Part of a small language model's weights: 8956 steps.
Each number is 500 + 50 x the weight over the matrix's rms, rounded and kept within 0 to 999. Layers, rows and columns count from 0. Numbers have three digits each.

# q: layer 2 attention query, 512x512, rms 0.0459, rows 34-46,97-110, columns 64-127
# k: layer 2 attention key, 256x512, rms 0.0431, rows 33-45, columns 64-127
q97:449492539425490524442500540468474493565438552500501526527546496487546501492449445500421527518473503563503563480508538539498534468514485496521516431455480479520440540459528511455505473476521580
k33:497502484478501499588469535462498428484544471489445434451504563486416526591490575509473479572467521518454484490479437439445638574513477548445499576461534483481569502446487400474472467532459483
q34:465426418403541477542513537495451456587557534492566519492615521454522561516493473541617387535538569514513569556503485561486620455457574508536514482546454519486492609418486447528503521484506436
q98:491516507515507532472507462476406491494504546489520445521514545473498469541533516514538517470498556462497503534398532509508474486527470537518493492513426486433455524521496435594482488497546568
k34:447517424557450522501501557442526508525470562468436417443436557451481508457459490440476560547447495466518483474569456475520519443506513471545579522490405571517435598453534393500520570453495490
q35:511513590471483498376492547555502586567514476477482551565568473642515517452331535556459452608474531441486467468440510520556569502564464512457598538497503425453472456495504524480459520572503456
q99:526397505553477522504416508547488487528475488535476508469478534511449510457462483492541532508546500472512527492430510540444443536463565518517526501497506484512511508450527469490424501503525539
k35:486549508505534435473602514469539591443562497433492534558534548581468524553516561520510374493509522503571444553464539447579516494497437585467436524528511450533540448531477515490405448513448542
q36:463502533526437525493487469552466453525467531511484502512475555474451475493515513630476552532464440539445388449536419503496495508416586476570443528526526485490369520487439532432548503573523498
q100:533516510457537532524505467465525492499489466525528532508470494563455497495466496507504556550529526515512452463502492583563451493458549474502501431531416496479513545508531490544486462513433502
k36:509510512390466419555550518562552478477477652426431605585484441445419559547487437452516425496505529555514481415478524395502504460453478512496440553484488416559451513445477556479509458500524552
q37:539487469543396592522647481446463357493465532519537360396540504493457484589481515533577517458512428605540511511504487470500445429451482523694467432542545595496502550484506566376600497468481381
q101:494571526523480558550461523589515471454496431460502469512501473527512534540446466493499496531506409522572440476522423462431498442494529481528516476546511544454471526486526488530515516456484545
k37:539410614478590543562551499525480635559553445457548454519506547558541540526463406454447516446484473588452563390577463545468611502505545515539410533527513530482516467439476580484482444480513491
q38:550529604533521545523509431498483594542478535500612484552409454517558512520462609440439421420439485608474545523513563379562381529613441459547510493467534541522511454563446607460477447590541435
q102:477479545548419491527442482579476495440482498545530538481423417508485455486549511462543515541488460511550474558501504480504458499541481507533511465517567556474482478525545476579523509481433454
k38:461484387506504581448505444472536512525529526378451459510572439566576476448439456498479521451453472451534531518485488494452524460486540510522520506437447442458467486511459532448539469515499457
q39:481504584500607477512479470481608401526497438458543649437499511412433509443435495512570525511549483528513496543534541524504549416580483492516478518485572472559506512505506504454548495486480487
q103:465509484517468479518451463476520474520493406483496511471574476502502480499465522491483565529525451493489460554485469505490592459522546476525528531559533551537457562474588471477513516524482533
k39:463480391487517534403432485484518490519557424468490459506514501583594511534459564556554550416555472463561484475563474546484489489461535393551461441496462557509564463477453443546485521557536380
q40:555388471463520446444466448511443398513570533481499533563625439407591538450485548491586466524523478481489495464537494581529509493430549538568460449468456514526509513462492511499528536375480622
q104:569468497565523547482473505558521468489468435524518485531452449479497498486476537568524513505522544514466456502439501470518474502473563506536457488436483509454507476496498523527437537495495532
k40:457533585426518521455510537472578490544384529560473505493489620481492477485420515468485456532505513504457564480511519570513573478609428423547475517526520491521453547488594567477463533511519392
q41:519495579555496500502547507497359490567490488498619462457463393447514552595592449530557426526469568540467586437505457415421609560508509518496512608520435534520462582486463502439426469395447441
q105:554501502472443510466479556449488534452468517464469501493509513473424513507550512535515460520502532499502507465448534492493508497491507548455441573524445471378546473558547458603532536475479524
k41:504484551481529512478530518502491443574512541516493474489490549486475497435555472475525486560452463425590552599526454461502459443548439554583560471502532492538502574444508530560506421529551500
q42:576463380597586415546456450453448493480589517407539480621471514527453471596444444493540493555540512580487512496493449613451525443643454543477496469474514520440467466562486571563531603455532568
q106:460464473549538453456562479489505466437439542453512537482483469468494451514491487531468522525492481472486513493500508513512607459495466552530504490494484552486522484543479505448441489493492444
k42:557544475558470496449529542598391459524551485470462476493568482559478429577473599577519584496536512456506511523534525547485425479491518490476489477562408497392485468535465613507584561543461506
q43:535602510509494518473512519511529490548474516371492477432589547519480534626444465558447529492486587532550510499383505403483409404521515385410594489488629544490490582502550524330486454551512501
q107:483523494536486494488542490477540507510513496521525486444561499505522521524472495502490512525515468520556490469430513534540484480493482468476539567480550517542483515496515476532486465531502538
k43:491476401510568527472394504422444553503555510507547544580493522552479499550504481523453613409527472586516551509432478425524432498474512523503579469566556505525546491529421423442484485470540414
q44:495593394536513580410456594544437455414508516509481460515561495495512549565512491461454537465488474460567501428526466504440544519481556481451562379599500579471361485570499522539528592473426604
q108:507524539524566458442551538486481486475536551516560477529532544425542478499480500421504448491443515460448501526498493536528512553486469476458512466420484481453496467555456508504504484530484468
k44:518543490535477517550509419490486458440472506485521575433529469479520452495586407475492420508497485495433541510441449458448503473529489495467616500489471424563554515560550549459529513538536527
q45:568475486540466606495431418423354413453486539577491445455519447483488486559486481548530608433507441577585620490522507489544390476387531495539507383513480535455477511502513585435539426487487501
q109:487504508531526520490494516442457493498494449514543519550475492488483456509510457495493528526490525431492537564490511493493498460545516502462464488515506487487495462545537549571477488510470515
k45:529517524518587547451475483494491568648475547574445548428526516565434549550522410495517573479521445477518566458538508598489406532531510488540477489472527487474511445517513544504492451494460479
q46:453446529491543535594535418484554414455524470472435535427445549447486574476628474569493438530583575472463553503620532468448565425578510507670517534423406503526645555461476452530509536408500602
q110:540478478495500492572509487463476529494545534537474463504476481482546509542514566443521477505531522553472535494468587480550482513496514457492504553458447529510491543492511481472498477482451504